Weights of a small transformer language model: vocabulary 4259.
Each number is 128 + 24 x the weight over the matrix's rms, rounded and kept within 0 to 255. Layers, rows and columns count from 0. Numbers have three digits each.

# down: layer 13 MLP down (transposed), 640x160, rms 0.263, rows 154-235, columns 80-159
# up: layer 13 MLP up, 640x160, rms 0.244, rows 155-235, columns 80-159
down154:136092137132180113091100121149101099125110145150119110103150117097156144124144181135139139127162117129151133120126137161134147147143129093100104148148136168133110139128139116166145108120109121095154134101174140106134127127072150156123128122
up155:124110108122138124137128095125166136126086100105132141104106160095141158155170167147107150088144133120163143114190112180161135137188116138121153106117139116151123101165106151162145121171115162093102140158078143117154147126104134112153138112
down155:130123143120129104158172137110125138114135098110144184092131145083072123125120136114134129084135135116120129091101127120116087112145172098121119176128138134145097128156128119137116127114136128096150095133151090114165121140098120130131116113
up156:139117102078132125136139106153120101137162095147136102124097141137108123117112166142104117154127106141147138070134124166091111135151102149127121113147100115140100129156136088140147138159078135132130146126114129110120151077134148133130112142
down156:114109110110126147166125123129122175130142123113141150133107164153152111104143091194131128090111147120137154158106118110122117094105116142130135092109124139165172117103118149103106098118060122060130151151118117122172137116177117133114124141
up157:138102159103123117127110104156095098145116109030125148141151095143189131118118081129125111123135101140152093154090148126119121149113160153135098099166149173103119124147116136114133137113132102097084119141109141154110131083153112134105123145
down157:123087167167173122160152106118138089119145112139109114136119100112157150149113123144109138111147161143172082156136135124095134135181126145128158145150118092136157164134119121108140159122161117127162137125145141138126216093142148138152110144
up158:131099158099145101141112085145112090087134123124148159121131136147183157139164118065156126181178160155100125109144120123139145170154125155155117146129097142137159153092152119123137096122117163090108130096125116103087071129139132143109096110
down158:109075114144141148155123159098104123138159145142126142126124103117121147086076090107123128123116115142151173145128142107082110101136081113132101118113112103125132112158095113127101121115150138145153077125134086154199148118062176134113153153
up159:143139149113097122174131138127122128090125157126150098149080155124173115087154112103193159161126134125127142135066154135084120154129111125086134121123109091112171131122116104110104132105110150105120116111133084139120114152112154114094131131
down159:144124118173109162117120105129109168137112134107124151126140100113123115122106109116118106139114139124152116175104111126125135134145137131136098117133125133157124108162174129127151117148190119191133117109108122127101161140135145095128179113
up160:128115089087114147108108100110150140169137115141103113104137179131092123108129121126120118153163135131155119138105138116160139142102136130161140129095118148096175097147165141104144167101124144127084162148101146154142143107116102106120109101
down160:142144138124126098150117148102130128113119124146170113138094124138149120143138097133138103110110117121126132138073159108153146113130086134128060150177137137114106166132136123109134127096145162136132134144141095169121136131132141135085115134
up161:127114133103087116115143154097063122118123134142166137110139195092160155138145112096088128145111099185096143115141149112139133129147143104112096170115144100133118133110107162171162145107127126105151144129122106100114146130149112087096133164
down161:114132142178150080131128121092107129161176104120191169105116151153111162095122106097136131101130120160169142135127122138113136134138183124134145134079135165124121117170101140091089168153128137102151121135099104117110132138147188152180128115
up162:123123098086114116116086116116128150109145146141157154166125146110115132136122155093142132145142102150148132101108139138113105121179128153135113114121150133144098154109132114082095110096121177119203136153131139126113072120126112092119121137
down162:129129097123093166107122144128091129172092138130123120135144143120123075131163128174156171087117143106098156128126124113105145090118126134127123122083104112164155135143125108077143121071106110128131115154110144106145122091150170150145124116
up163:120109156117127128134139115105136135109136138115125145105106145129133161128135134091070142086117103152124104121124143142159151148103138134160109145110118106152155115053128134121130155153116159117150133149111137140131113075165104128134163172
down163:124164104114169133126127123097105112132123119144152142095102115155114126157157142134186172129154133075156146149099129102121128112115122160191157111144109139092174115094134158100137114122104099098138138104175136144117103130100161140132116100
up164:129112145132070119130137111159125154119132119152157138152120125113123163132114125137141154141088148146169128122087165103142147185151109148109118105141134087160143146096118151110131129084131104128157088145140150162113145094115146144131119126
down164:142083136133141171135152148149145113107166142118150116116116137151114216139130098098110152135114127164132109137143151125154131105109138113148118137110085162150180129134162113142135143124106128115149084116102137072146102102117152131127101107
up165:103137128138096153127136118175088145152091142116131151151106140144122116108136151102117147143138108096108137097143134105144145119189146113092125137109168144154112075097123103140103110085127152114130136097144143154115172133172155120130136114
down165:128121139118150099133102143129168113129124146120115138143076129139116120122122161110105124131111159178088122165104107149158163102095140099123157157153153128152116139097124128121105110185171147118114145142108149142102116128145147149074124134
up166:126101113102147123124130135149101140095169119168124117122109132137117117114143127114137172157142124083149113082104114111161127122147132149153116142138165114170154142124117144094111121130098125151145156123151096196131134145096121128098144148
down166:134119108092109122124117108162161124160138145157115158116144114104115105101121106181138148130099120130124110137178105104159100092162159136145125117106120127115148080144127141113131140064157114154136126165134116113136136086148108115122125189
up167:115107120134145109112131144129116137129174127123168083105124137126149116116131139099128160094140115070139138125091113157135137133102124159090119126133128190156125107123146138120107114100148104126155122158148132135163087098131138085102125105
down167:135158117157147143151161128138144152126125104126141147136131125124173125109110140141134125091143113132107112095153129136153104100101149130118133153087135132099094118110164169122127109141131138147157136131120144109141189147101119109154175136
up168:118128134159108097155171131157112157121126075141155157129151106147178141123167162095143124079147126145135115079131115113137130136102137125105157160155134131134118135152127105147124085166126113136115107085123122155091111104180114142131107139
down168:111111145134173108169143169119117105120100134142126097115138116151125154162171141140125181154150146097117104156125123158130134117121073121150140137126108111139187131136120150127112112120114136101151142139170108137103113163107124138098118113
up169:150160114178125128113090144098114145091151124133098106121116140122158152154128116146109114124175119130136132124113146152112156129131126136137086163107104147114133122129098122130121118178123153170137147079138131159160169121106166132147110135
down169:116125110172103108113123106107161117133157129107122143115136088114105170108097119152123119096153107139145145177108138137151130137161133143137082137109136133138158136145087109149176132110116093109112128121121138140141179121113110098145139141
up170:088143127124161053158122169104143080082163135124130134117128137148088108094110138144149115109178149122191136154124118145086150138084149130148159146134056120143091118152137103095125115148162169147172180160086142143072103137118140175126098111
down170:163113134128129154110114133115128145137141119147121092138123160155147152136149113118130132147078104120103128117147115109147110107129087125137154156115162133111111136097111150173129117126123143148126115140113108123141122115131125123135157134
up171:119102145113135158120126157143081118138078165103105111137101148124117091139171109142110118147122128108106124093124075114092121101157113159203134158132144152115136114129126160124121067136075125118132082116140127118138128118129126119109155136
down171:131088138122172149122141132146139147145104126154137177137155104138142084144125096125092149149109140124108109150101084170126141118145126111169102134086121137122113151102226137151128104116137118147114126149131133088150152142160115149110149103
up172:136150169117107125126099124087139132124104133109128110136093167155114152104129149105147129108163143108135131186121113145115145129157127198137141148167099117127176108122094168089127128135116076090157126148120142093150159085161147091092086150
down172:123114112103118107110157128140091116121152105128130161122102118142113127119113122135176116172132104144082102114128170102109076125125095106174153122138159125159094126146115151148115128096126192141121153115162077122121152136108104157140162135
up173:113082140103129150116106143139143131155144099139072149148099132128130159156107126172130149131142106134139088125114114124135151087065108147159116143063161134170140110139149105145132119136097089156157110098121129126173119130132141127134125137
down173:130139118137115113122107129145089128118121127108137119109133135122113073100099113132105103098097131107123129156107127111146086153140119103103115125162111122121144136085098149119131164120142138118143150148108094139082123134134131137106129135
up174:156128173164083131071157121127140138129129142118128120055108137139153138086118134135109136135124142174141110123100147122110151117136122114124161158137128179050144124158137052141140125123109101131083141149110173136127137177131115116134129127
down174:107164112121134127133106146163110109141166110104161103138135124148179100164166131112153147168061097141153139165095103120138128114147108128120111103159137066166122154105097180097121139132148174146133131130145122122154159099124118110127132145
up175:128099110120133129127120166117116169143132110071119148165108139105126143162151162115104114160104131197144121146142156076144149113138132111122120104139136092148138129153130126175086094148129169112154135142087119176180165172151082142149058140
down175:113120125188138122123091142113137118160108110116141097138131169110150127142112116166104165138133096096128124154099116139140106123131107113092129121085171104130142142122140150161089155108081115133139138168140084104135139170129115117122185101
up176:131137115106115130166119133151171071094148144149133170137152132093131159139147130080101138114113116141101129142098192094093107151130091083118128140150155150129094118147121146137115098144117139146136123160133122110156110175132113124146149110
down176:149099155123143121152098115129093156119162139141122130131136113117179103144147133145126094130121142103113121112102144134126155116141131149108148144053104144119107128145118177157105139091104191165133153133143122113108156139124133119086190158
up177:141119132104122144138135135148130128119135162143160137093164136144147133132120099125126135109121144106137151156093139139121144117159132172139117139127127134177103147125154160109161141126122083134127104116126115116097155117121129136137163130
down177:132115134168128116138183128117151131091139072136111168101143155112131126137146119083117145163085127093104096053153104129133135118100134141148102122130113126142133142132147121142120163119133125130131146104084107172142140158149110118131171124
up178:127159132102139106132094140113158137137120083127134173100125068105120143120129121131103119100088132172130150151129119128192147095145147126154170129119117116088141171128101164122104093140144107124112122083117094168150104129148105103125133136
down178:168137079154135142125142141093133114119108068124110114099067105108127158122088098103143145104153159132151118130141134133157100128156080204131122092137124089131084161147148163110131136133127102140129126100161102125097126132073153150131112134
up179:154123147106145145110127093109152111095130121137150132137115131100132109143119147133125174162096149143128140074132155131090089117154106156140127131146146101116161108089136077162098126151180161104136141138111107146102146123132133111135095105
down179:148137117158086141155112118161134125130154123150101086090138113098124107125129090114141129124137101113120143116121132137095138105131104102127137135091107158146135171157150157129147139094074111131141125135144146110144125097128127162109125144
up180:137161117187149127134120073105143041098126120121105160136120166119134120128136157151111093110123103091135108124149122104127137163125141135119146094128166098117156115074124146109103121101128143108118129105163083118094125101144126106145165104
down180:135100126094155089155138105107063138146089122105119126145112121145122106202131141111127126169119121095142145108119136104108109140130163125132156146149102115173147131146144144117118107159133142122156142172142104167127131088126118097139130161
up181:133100171142158110137114100133137083099117144119116148139167142140133102111171125134108145108159109113088125104114095107051142108127159127166157119136100136115158130164148179097073125141162144177112163153069160135094118196070162135150110148
down181:135120144138123141097136116118123150127139145141123109096148113110152107119120149150147121109122118128097121158146119145091105134130126119136134137127106122119138134129124137132134149102122125197143133139128118120123140095126116162137132103
up182:103142127129093148129130093139108120135125131084097124124145165058169148161122117109132092125134131152115139131093150125112154144099070140124110161146113163104129115157121148124073120103129137114144131132127116105109118175124091114150106164
down182:186157124072116166178113144117098147081082124146095154118121111151130151193130110168129130132114104105126139087106157099108143133147124130128133075121139120163148128161142114122148129139132145142143154110134102143104122147106136147116126138
up183:110191132114067104142086149169100098097100099115057130117150153188177078105152110127140112118167108110154108156109121151139130151153151131172181143132103128116132112153106135123152108148104139119120128132129158137139107117170119117135117125
down183:137127136100137105110098166129164117115162100168116118116131132156108135136121114113107123098150116105194082156121115083134143129120128113132170143090145123099129131150136129094118130129106145129155130120089118118112171166139149136157093162
up184:106141136143164128182136129160122141162109137125092113127127102156121145176151142126137162146157112108118129095137105076138194162111160170100134114107126152132106096059163124098110134105075191128101116141119136121142089109065122148130095128
down184:118098127075137119146132136143159130157168146088105135114152154118099133093144085156148116112136124127121133144117132123126146099117129118164117113104128118164141123110101133139104173119114111095112136122115104165164132134139109144104157123
up185:174121104104151103160145120113130135133138150156138119135096109085132157112126133113117119105144146145148100087133107097123117143113126163106166076097115184147119155149133139170137151164098163098151150132125086112086137141128141126116112141
down185:152107127153119134107114142125131118127119124135160083151149098101176128136152098085184157132100134108149172115122132149143109132159159142126147152083129101115150140129138141130129147105121133169104130111133156111139116142128103132125178119
up186:095137129103157160107094102154130153124104162156156108138094153127129091111104116125096155098140114143111109163103148146092127122126099137095125140138149130133117086088106137102118118161141117129134125069104175164134098123120149159132148124
down186:119179139134131120126144126107121127144107166178120094147143072102110126103151101110165126143135088122113169143107099127154111129106134101140156135136145104103096128161116150102160120082136141134156124092111119093154132088094175135128124145
up187:126099108109131103098113131120172164148153157115139109144112085112137096139167112145157180108134084144103136100099145120112167144144139149104096163139097142144150135146138185116145142172104138114126165121148131133134136100124134090146074100
down187:116116101113108133163124136134174083108139154100136164068121128164151164157094129142083132078130126148115117113095104144124183116134132160116121125169152133129078132149117128165107113141154129145131151126136119174169109121121141163140161088
up188:183159115112123134140145099109122159121169162093142143150173158134130149093156114144112157111126095115113154128157157060110155137161111140138108165112094167117108149093067085122108117103136130114132167120129085117118139144173115155164109123
down188:117107158153137164210168163151126119144128145178145085132108143129094135128134092137063115138099113068117125161142141131116141116157108145114113122132107121143147121152109153125134106134123151120137164084165138148148122149166087110148107118
up189:123136099115149131109128103126143108132124096151103117112115158145180084128155130134168149138109149152125176129158139120108133101112107148068162119118096138137123096133146112168125139137128135144140136103143131112123110090129091107147110100
down189:125142134136079104150153120115131077133167098108128130111139137126144121140136139127158104156132139140156137134137135125116107130105120128108127128128148112103068137185157162126156116118102060130089127168140138096126151130155150101087137149
up190:147143147108155138103103095120149139088128166183120127101122156156110113126125129117131120133105114106123135148131112137123129084120140129142138091108150119090119123107134122094135113127109130110149125137143144097141099150193118108132122119
down190:115149104159172144095118136150159100091077114161166100163163106111092103147167164137129177191110167143132143127160151108123114107120152146103142151113132149110163141152111141188127142114166128106119128148146128108119137103135113124100119126
up191:110142117118136125049087127111139149119100199146096152168154108123100156168141108109157177146155147194151146108092100097135131147096117120141123115110173144137113132134174170140147104140111070163150120147146180148130131154129109149126137170
down191:145083108147121126118106155141157159149132158125149117135086118121092107134106188138124121122114150138164123114139136124138107104152137112070149113156110114171116124097106126140162095133111155078102142125134155125151139134107170134123083154
up192:069108132129157129166125133149148104090153127136102118137133090130104119115133157123121152122133157143110123131093102128116128106117171088131122130142166089156146133129115141090154159159144109096119170102160144153139160166129106128102109116
down192:151100164100128118158127110129166128130136093147112106117116196101137087141113124118152119091129131132120109136095132136058129132133146133122165136129104125134141119136167147157134119134124153136120145124134138141110114164109141133144125124
up193:098162108119130154108098105090161132122121106145133152146117135145122138095157123112099122176143091127160119104148156161098119108143095111092167138149130087140120107114112142143129138117128129120137121117178111135115117171136123153166133105
down193:141127146138158109125183132133140127118117115117142084097122181114138095156114153149172110129152171109124146147134149120111096113099144124144123102143128088124143111171120164116111084159148151133112147107122155110107149170091113151116158113
up194:094116162140099112124113123130148151111126141117157157094133103141119113118162117094108119168119134150139135096116135128127143151117147127108088177126165095097125129159096160132147095107146097140203119118175113143127162171119076147109128096
down194:113123151125117074143144144116137138087152169145073135115108082130119080108126120113137158194168129058127164104139199107118137154107089092116137168135123157049091121127091173165125118175109132150141138113169124140103132135105049100140142131
up195:147085163088138107168125150087112108113108143122115115130091145093115137138143109140147112100164173135186118114119125157125105132111157142114178114126126170115086098107132135134177151128129109117141172156095108136140155080126107100152131048
down195:124155107146135120098123067128104148205118123113151133134133098084153134122077115126073119141076127128071126112099120121151110084102151104158149128168138174114107115089107122135162098148126132153131112089085167121137109160143142151152127122
up196:182135118137123149118096126157097103117131110194131106100100153107118098125123122138114079162080114149118154158130174155126154125120160093117144154168130131132171156144117151114116114186118140095144126111078190114137162117140131101120155084
down196:170109199124148150097132102126115160139135129130144107103134120137123106100124107167149121102129157128150119133174175133109079168143112106101092138128107161112099125145095130119111140120149118133109130119109178113107105143136156128107117098
up197:126115149108180175136134130122139112161099117136120123151136149118150137107116151079147120153092131133134094158131172132137130146126089125106097143157118145108144125095117070092104119134097121096152142167187122116108077137134137097081141113
down197:145153164132136097112151143114140111089135171117123115144156138112105109183111166175146140131122147137108145149150121108106117092103120108139118128099156132150136148100137115122181136114090158146108177151108122142150120164094130121135117105
up198:152140127108142127128145143148126164102133151121078122141081102142138126158136152127149131096156123150155144112149142116162142136118138142058141088173120120154115139139114150111125124139088155127137116130115104116105137116176170112156127132
down198:125137135116158125174124124164116136099114134129116147133162145128096134154118129116108146121119185151115155119154143130107092141100063120132137167160110132115183130127132129096118127125148124161143136118108130136126141104130148145130129104
up199:120126127108143109084095108181126119061115115123103148123160124138158110133130147122122146127107121108131122168136140088110105156140125162136147113177147118121176123145137133164145071152153138141116128138169131139098151089150103134150124086
down199:151134129122132120115119109152114176111108100105116116124146082143153177117130141150133145104133127113126112146120141132146111130151155124131155129112073151150128130116123116117128137086146136166105168148161122111101162080146133105101116126
up200:112114060133134153120133125100122179105129092110139143155128105135155128143135098117122155142149116083152085096100148159108170119132130146104123110126136099093126127160123156113170111131079113120126153146115062148150141136135127135152123155
down200:129144144130106109137161145145073139128139162174122099130146136145161150110119126160109106091101099089134133157111141107130146159166157125107182139133107141119153122103104109136128131117075101166158149161167147126137120106107160168137132105
up201:136083166118149116142098121100145134097103117125135126110128134134133139116122132155134134111083130142165106130143141108130126124144105103141112153120138101141147134157130164133124126157126106161151136116107098109141168133172136151170138112
down201:143096108110134130147122131123136121104108115101119077128114148109150118137133121104179161078131152130143088166170130111107081126161107106149128126132132107161123155120139125103114123136116090142167111119081111095135133118109179103183200119
up202:121114145101104132159087136142123150128086091091089146138122099143145149110122100155125122102138112181130122140076153129149133113116151127138151086110123136128147147118140077130189134082170122149167129127113146128130106136119086159152101111
down202:133114148152116159159122099128145107192113129091144116136152149126106150167154094152104115106122126046152185129144126149118129160115138155075154127081155118088121122190127092086111147152129138116136150141133171110182137108140101171139151129
up203:122097132151095154163158147100134123140124147119089146131114159105152168133141156121120106171185096149179120141108138073163138107095136108133084083165141126107157119114141135103152102148119132100154159078108121108115096134116114135122088145
down203:140124140137119135104144159131101131110135134165117110127168076118103140144142167107193115130151141116146125136141109146146121139139120149128196155109102123113089145093146174161114103128142126102174137109101102087169144126141108146137103097
up204:099109139121115158130126087094133111186132150112088103138148127138119119146162142107099175122096132136133089189148126141092126100149094121119141127143109142117137101120101128138131091103121143109083113128150140158088143169114073123108135155
down204:118148107104156075093157107102092132116157133151113103112134109112112111139143173092147128097116110134114084070104129087136121117128078140125125141173098159189147138115175137119099135138099106149139131130081129147095174132128112112159123115
up205:157167124105112158180114127104112114135146107094121095124112130128133152099155093138144138145137152129131132150159161138157136126106086121110122098134142127149114106083149119138154144125124114094120128094089095131096112136097149125137176139
down205:127149105156113149163155120127124123153155119104133169121109114145130126140151126137172112155135129160134150128093120137102091143102151153128168094078172090131091126114181141120147150134132136149116154173155115113143119107126137127141117171
up206:156102104115168109124065126102142124118126127106136141123130123122063119153123150113090110113126133151135128101124155129119131140132141172136148115155148089135111110138112144122148129091148103102142131124171116123117117090158159111096139112
down206:131167107078128144131130107146113130173135105114109130139127117130104135134098113137079146125176129145127147111094107133116106126118107109158113120126092165125125178155151124093112099195096098143133154166121114097109111158136092105122099164
up207:125134129128153136139125095095132140137125129102143148144133130137174139110123127138133096180112114096168153119177165105128133122100122114148105112100142137119117159085124128125164137127109126124118115136104111132088122117137118110159138133
down207:140155125162094062169134106146094150098134097125086112142161101111134118157108111123112107156130130134131152139189151119121133135141108122118152125122079148107148154087164146149097125100122108137141100153127118134144163123120126106151082208
up208:119150078155141147138084153086113145094090161105141114153094153135133141102164121103109139091147104158098083190121138130159141131143136127094157082142142151139144127173144114133087138127151158123146115123124132122095121108111095139137141167
down208:119168105103106157139101155066162095093132081139118096126165166172116147122132110127111105121148093164082113172192106135155164146117107120160098141035129090098133091132141157103133132157123098115143155166143099161154123125155141135092106120
up209:144124097127150126128135130123089132103120152137172153135129097141097059096127141086081135164115129124125142126106154135131138124102133110157163136143139150129159103138147108119135085116165147161125151075163110117149122130144105140121113171
down209:142175137093115139132096116130131124171158099159124147076096102131148125136161163120163134081114149116140140130166162172088131175119148173129129130199153108132120123136137117133111140135117142086139119156138104123125118090189171137109090137
up210:126169152125169136151131128095202100102087099135173140089107101102099142161109092174095149093149096156112139120123096097130130084127142154135115101132157122122147201116096155139105159109147138118145145122143132151124131133121163148067122173
down210:122112091114107129118125116178112141129110124138146147135139126124080130156162160163078131097104079179122145128111105132132140144146125158153109129101160151105125118068123136161082110159081128113113136118113135119132135167149119173109114173
up211:102130123082150164133132148106118147181167135105144126102125121141118118129132164105119114127116126117132139131106135071141150123109097180171156096121116113117109130171108087102104145167156125156124108117117117146111138158131135131084172150
down211:118135115170183146171127183116114151150151126181110128123116124133138130178090139086107124127127167120115152155139160093114119095124108111118119132131077084154151112090122130099097123139106124127127119119191095154172134114079157103142137093
up212:086125127120115144070154164132134165085149110177103141164092097126174108124145136111121150131162137134138141091111106126099134161143108111107136098124101126126146152155166100104140178148117161116131103108077130142086135103137085172104093158
down212:106143115096170118151147132126109131115110063092141091063117099109157042102122120171133157123121099137105101189111106157148147085095106117126136095134152103141185142097125143119120133128107148103126149175138126120130118112153125100127123107
up213:114151110148166153113053097155153157138117152129135134108157115142115129135160137116121171130158192106116093091152171119131167138087143109115088158117135111113169116129121137145104136125101128128147153129166095096091149093131140138115166116
down213:136152137095113102160182145139136129106105090114102144133137137074162101107122120104135109168163085118123144117078119153141103116137141140103145128116144121129099144180144138143147126103129158138141082135143147137161113144092091087164147150
up214:116194121126135121107044168137116103076115177143139131136100150122106135168140129078110125105121128149108129106126125115130128179103094163088112067180132155173143140148081134138109139149076113131123140130134127134105084187114132131128174118
down214:133148109128139140138126106115126108117140126123107118147109132138136139120103108103125090103122146127133138164132155127065112107140128116193110110123088102135112146109131097127135168144156089151143123128108134056169093108159143136106127108
up215:138164113134115079115115151137084125150165131132146125132150157144129153106113149118116131118118120189156137125141097130104137094090132151159096111104101194103150099143112146143141131094141156119142133153134123169108125136113108158121128117
down215:104149139132118152081112101102134138156145125110160129139125157156155124134135112182110142086143109144106150178140129117145101094150088129175173170143121151153165164112113125126106121154141132143112105112113138129136136125129130137150110122
up216:131164110151125150101119126084142105119110095156103164134104108091149130106093089125141109157119092130111123137105141132098160132101127126116124152146137153123122150109102131148127095124126120111078093122148095114112146149104103122129095128
down216:145120147123149099116109132136130087162120128131169133107141112104150112151103112154105168092143148104095113152147126127111108117131161118165131108123127128154134092155143148124116131118121141125130163129109112121122159119148134159139131147
up217:132114054133148120075118137114125124112121108125164134108117104157169121166149130136131129134130141105145131154096128112084127151097153153126135134113144109147121101108162136152136115126100042157105146139185116114068100148174143104092134114
down217:111172138092120099098146119108107217137123099108107140125160123131111128083114114112139140148111139156124147141127159068156152137136146169114135134133124088138105077142138104166098174114130133093085106118196141073149108102087112101134148161
up218:097090099138174136120115156127126150140073110116107159141126173131102124105142098112078120164119095114137137140152140130127120118096174142172102134123166053139093170137112142095128136166160122168145132086099142137097137108110177128084150104
down218:169158140098178163117157101116112092133109119115133119120126115149140120133123066127104133144149132115134163097170167154089098144126102180151084098115141118168108159123123160094115117166149126187112113114094122124122126122153132081130140096
up219:093095144094086154148121092155152150184105154121114123099148214151156132130159092111119135169106142135106115150101120128078108136126152111142121134138129137121129118122139141131114112110078145116100136101115125121149096104155130143152138134
down219:130129138126153115121130158143103134139188129131124082123132118185107114121133181161103119115090138157123105133127092126134140143127157133133157147127116110124145150127117100139120140122128131126151155158095147138130137135140143128149071134
up220:133119098136151115121156141158086126102077077113110130118109131132168080103116152107118091135140138116146135151082086134128108168141141142126131153108058076150039115121125134161119161160129112156110174128145139119137074140144141129148131133
down220:152166162120095098078151103142162158129136127124151119115125132101121158115130159126112135131133111106132109099164132129117132122133145137130112108122117138123188097109168113137131112133109110117104166146124150174152116083164125110128133126
up221:119171107145130189125150127117162152064134141113101095139123169114139123110134106096126096102128116088152124135109181174128131118173124108142120109165067100138123156125144156110144121117143097103157131113105118117155098194133148121160144110
down221:098127152100106120140130155108092154174128145051105106119122134118169152119076155137128090128129159141098130136127123137091168175122143162137129117094161142122155107168147136147108083122107121149117145071122118102095145164141103157136134121
up222:123150136120120146128090108133133125137122106084105133146129171148133122157136063090134145091112148127128132135148117085134138140092144160135159137144126121149165120104187128124116140133126088093110154123172140092128125098093133151093132126
down222:119094150152122119113117103132116123109148112136099123122116108144111130135126141113083101165139103127161165131123121130110113108155101146145171091104148144144120137116090149083127137131117113137129161121110117102106176161127125157115120160
up223:092124127106128130150103119125133126080107168129117157108132115121122148173137113138126127099165173118174150096156134148115124116072101131150156105139125158157118112120098104107092127114150152121161126088115106152121105112115133096135111133
down223:156107108147110133139163148172145084106152142126125116109120141164097109140134130155108123108139126159090126157125110146097089150135141109139146087124133111141122140164159146137160100121091130110130153135137115120078158192122136153135144132
up224:145147149123119131113121118106132164113104146139131134152120132146115110144145192096139116088169146140123152124104115090107120144099173101111137142116144147094141081139112126119126134125134123131089131146126108124098131135113117154119098111
down224:147108124125137147139159153124120095135126107122123119098129145078140119146120104159108118100089137113151112138164127127147119146148112140142145132102118118142137168108129135144121098126103128135143110122153136116125132139096114096139139116
up225:105117125122116121152153119129129118141157080124137149123111140117139121123095138115117140138084109118114126092132117152093135153125116160114143148135093078155121141083148161123113124129114083103111132113083096126099103180088155106150132095
down225:156102121078145142166125121142099110137155133148105117153095102131113143124100121146088152113118125105099143136132114154126121112185132120163124112127116147116121133180102089097121137154119164122116125151119130136155170124097130099148112141
up226:097133129117134075173107169127168130138148185141114141083091179136143107129144137148069071125129136132111153128119134115169135149125138126098094141134152097128148117124123141113121149108104146119143117130116121130088141121119182104121151174
down226:119126151138156117141110196147162103125081127104089161152122139115152145149177164065091112142152077110084161110133125117125155126125148052112127122115154140108157104151136110144093049148097109125141143118173120140123141161103109150147137103
up227:150145148117132098105109135113145092149139130133100129064121124117106124125123165102085168139085208149137137133097108137124137098135145138144123118105125125148121103114152133125185099134158121134172080119107091076089146152114131065190111100
down227:186080135068097120157128076145140118136150129138079098121104125146106128158128145161112139155136160099135090128110162129108133092085139128160117157132121120146150127095152116131138128138099096140132116125148123111154106136186110130127134128
up228:136146159118091104147110092129130100097122114135113139128103092150121155147107092156131120155138142144112115135104142151115154124179098103113218148114115114174152095151098168140095087118098172155131149065133135132116141157144143135083129069
down228:144115109151159123137128126124135144104154127146091124154120128147095113147133142068141136113119141115161103120126127173126115142121146088072131140101109123108127137111193130143130160133129126155103106149118132101133124116126122125101140115
up229:117175159130168088089092152122112147116129133088070131139166102130114134129129141133145150144135147114141148141124155135112168126083141125135162132111143105107141143115108139150129077122118170111143146120090108099124129122180105124121106134
down229:158090135144132152187139129133129119166094159124112095135151132119115099121142111141136150127082162107152111097104138124111128144132107159118133149132127128132133140095100139129125140130133109095166143139155169146143111113095112115187142176
up230:103115156161140052109149109100147057116153113078100120179146154113115106113163166160133116166153173090125122116124119128130132180154151120158120095137145096102124123112102182134134136124134165082172095107106137165123104171084122100131129132
down230:107111113121149121126116126107087121138131109120110078167140119125086078083153115128166144125156123167123104133164168124138140158139086126117133174129107130142124104117124146158127152149131106083142112107103128126169130109134110176146118104
up231:145135098159162113108140145092154131067145162119128140154144119124137098128156122117135118117163066135120144125078135153110101131152128116146112162151127119126107136156135152173068122147114133119108142101137118143125150122129087136123146096
down231:088098121136160091108149146081106172135157155141128120159116137123073127100166110118113101111137120146045138117186121132118127129101128149168113122145093123130114175080126089115113135129151113138151117110096091154108139153106122086107117090
up232:076134141143139083122097134159130102090148116125137102088129115133123111163114100094109113168104088118148109170108083163157137119157158120123149125148113124082125104141063125142120124129095142148125154084119117143170133136183133110149156168
down232:098118143106134142185103124116176124111151127137110141081096146130169128145163154168138143130119132137140133131127137116143132074132125132126131124121160136099091135138161123126080159159111169112113164114111156142172156153132142119144167151
up233:130124128107181136104103105081099092119085098145107142137142142081115130132144125095139152138141156089114155161137157119147162164129165124139135118098125149137122134086119104175111141147095090164078122104128101115126128129144157126093139127
down233:092108103146119117129085190178075145125161162158142086113132159132186174134143098139146146114127098161126089099137131104123134100123114107114111091133133107157105137176143127137109127090116100096124156141078109114121133136131161132160120113
up234:172133102124128164125160107098163124134079109115178145135177160048190107126136110093124117099123138120110175131109105073198178125120117129130098090140094108107133148124135143147122117183109066138151134127144117158118124123124125185136140137
down234:114090120148183153116086077167100185120126183148152115158090072146167102106104127123113130125097108148159151137187118126147111167099171155098121182152138098163170134069131115189140128153137152135122129170112081111137142098118142154156139089
up235:105142116122124092146139094088165150145071145111092118101165083132139133120119084092142077117148160113135129116075140113183136133161154115131161119101157112158154117138104180096138109170191124098117157128132175170105111104135061132117127157
down235:119109177125146139153145145122119135166119098131128111136124135107093123135107140158139157156180178148116159082122131095137136126122077177147137131102206117163129086119114171162091132147130090101153106151186097108133123114136091146129084133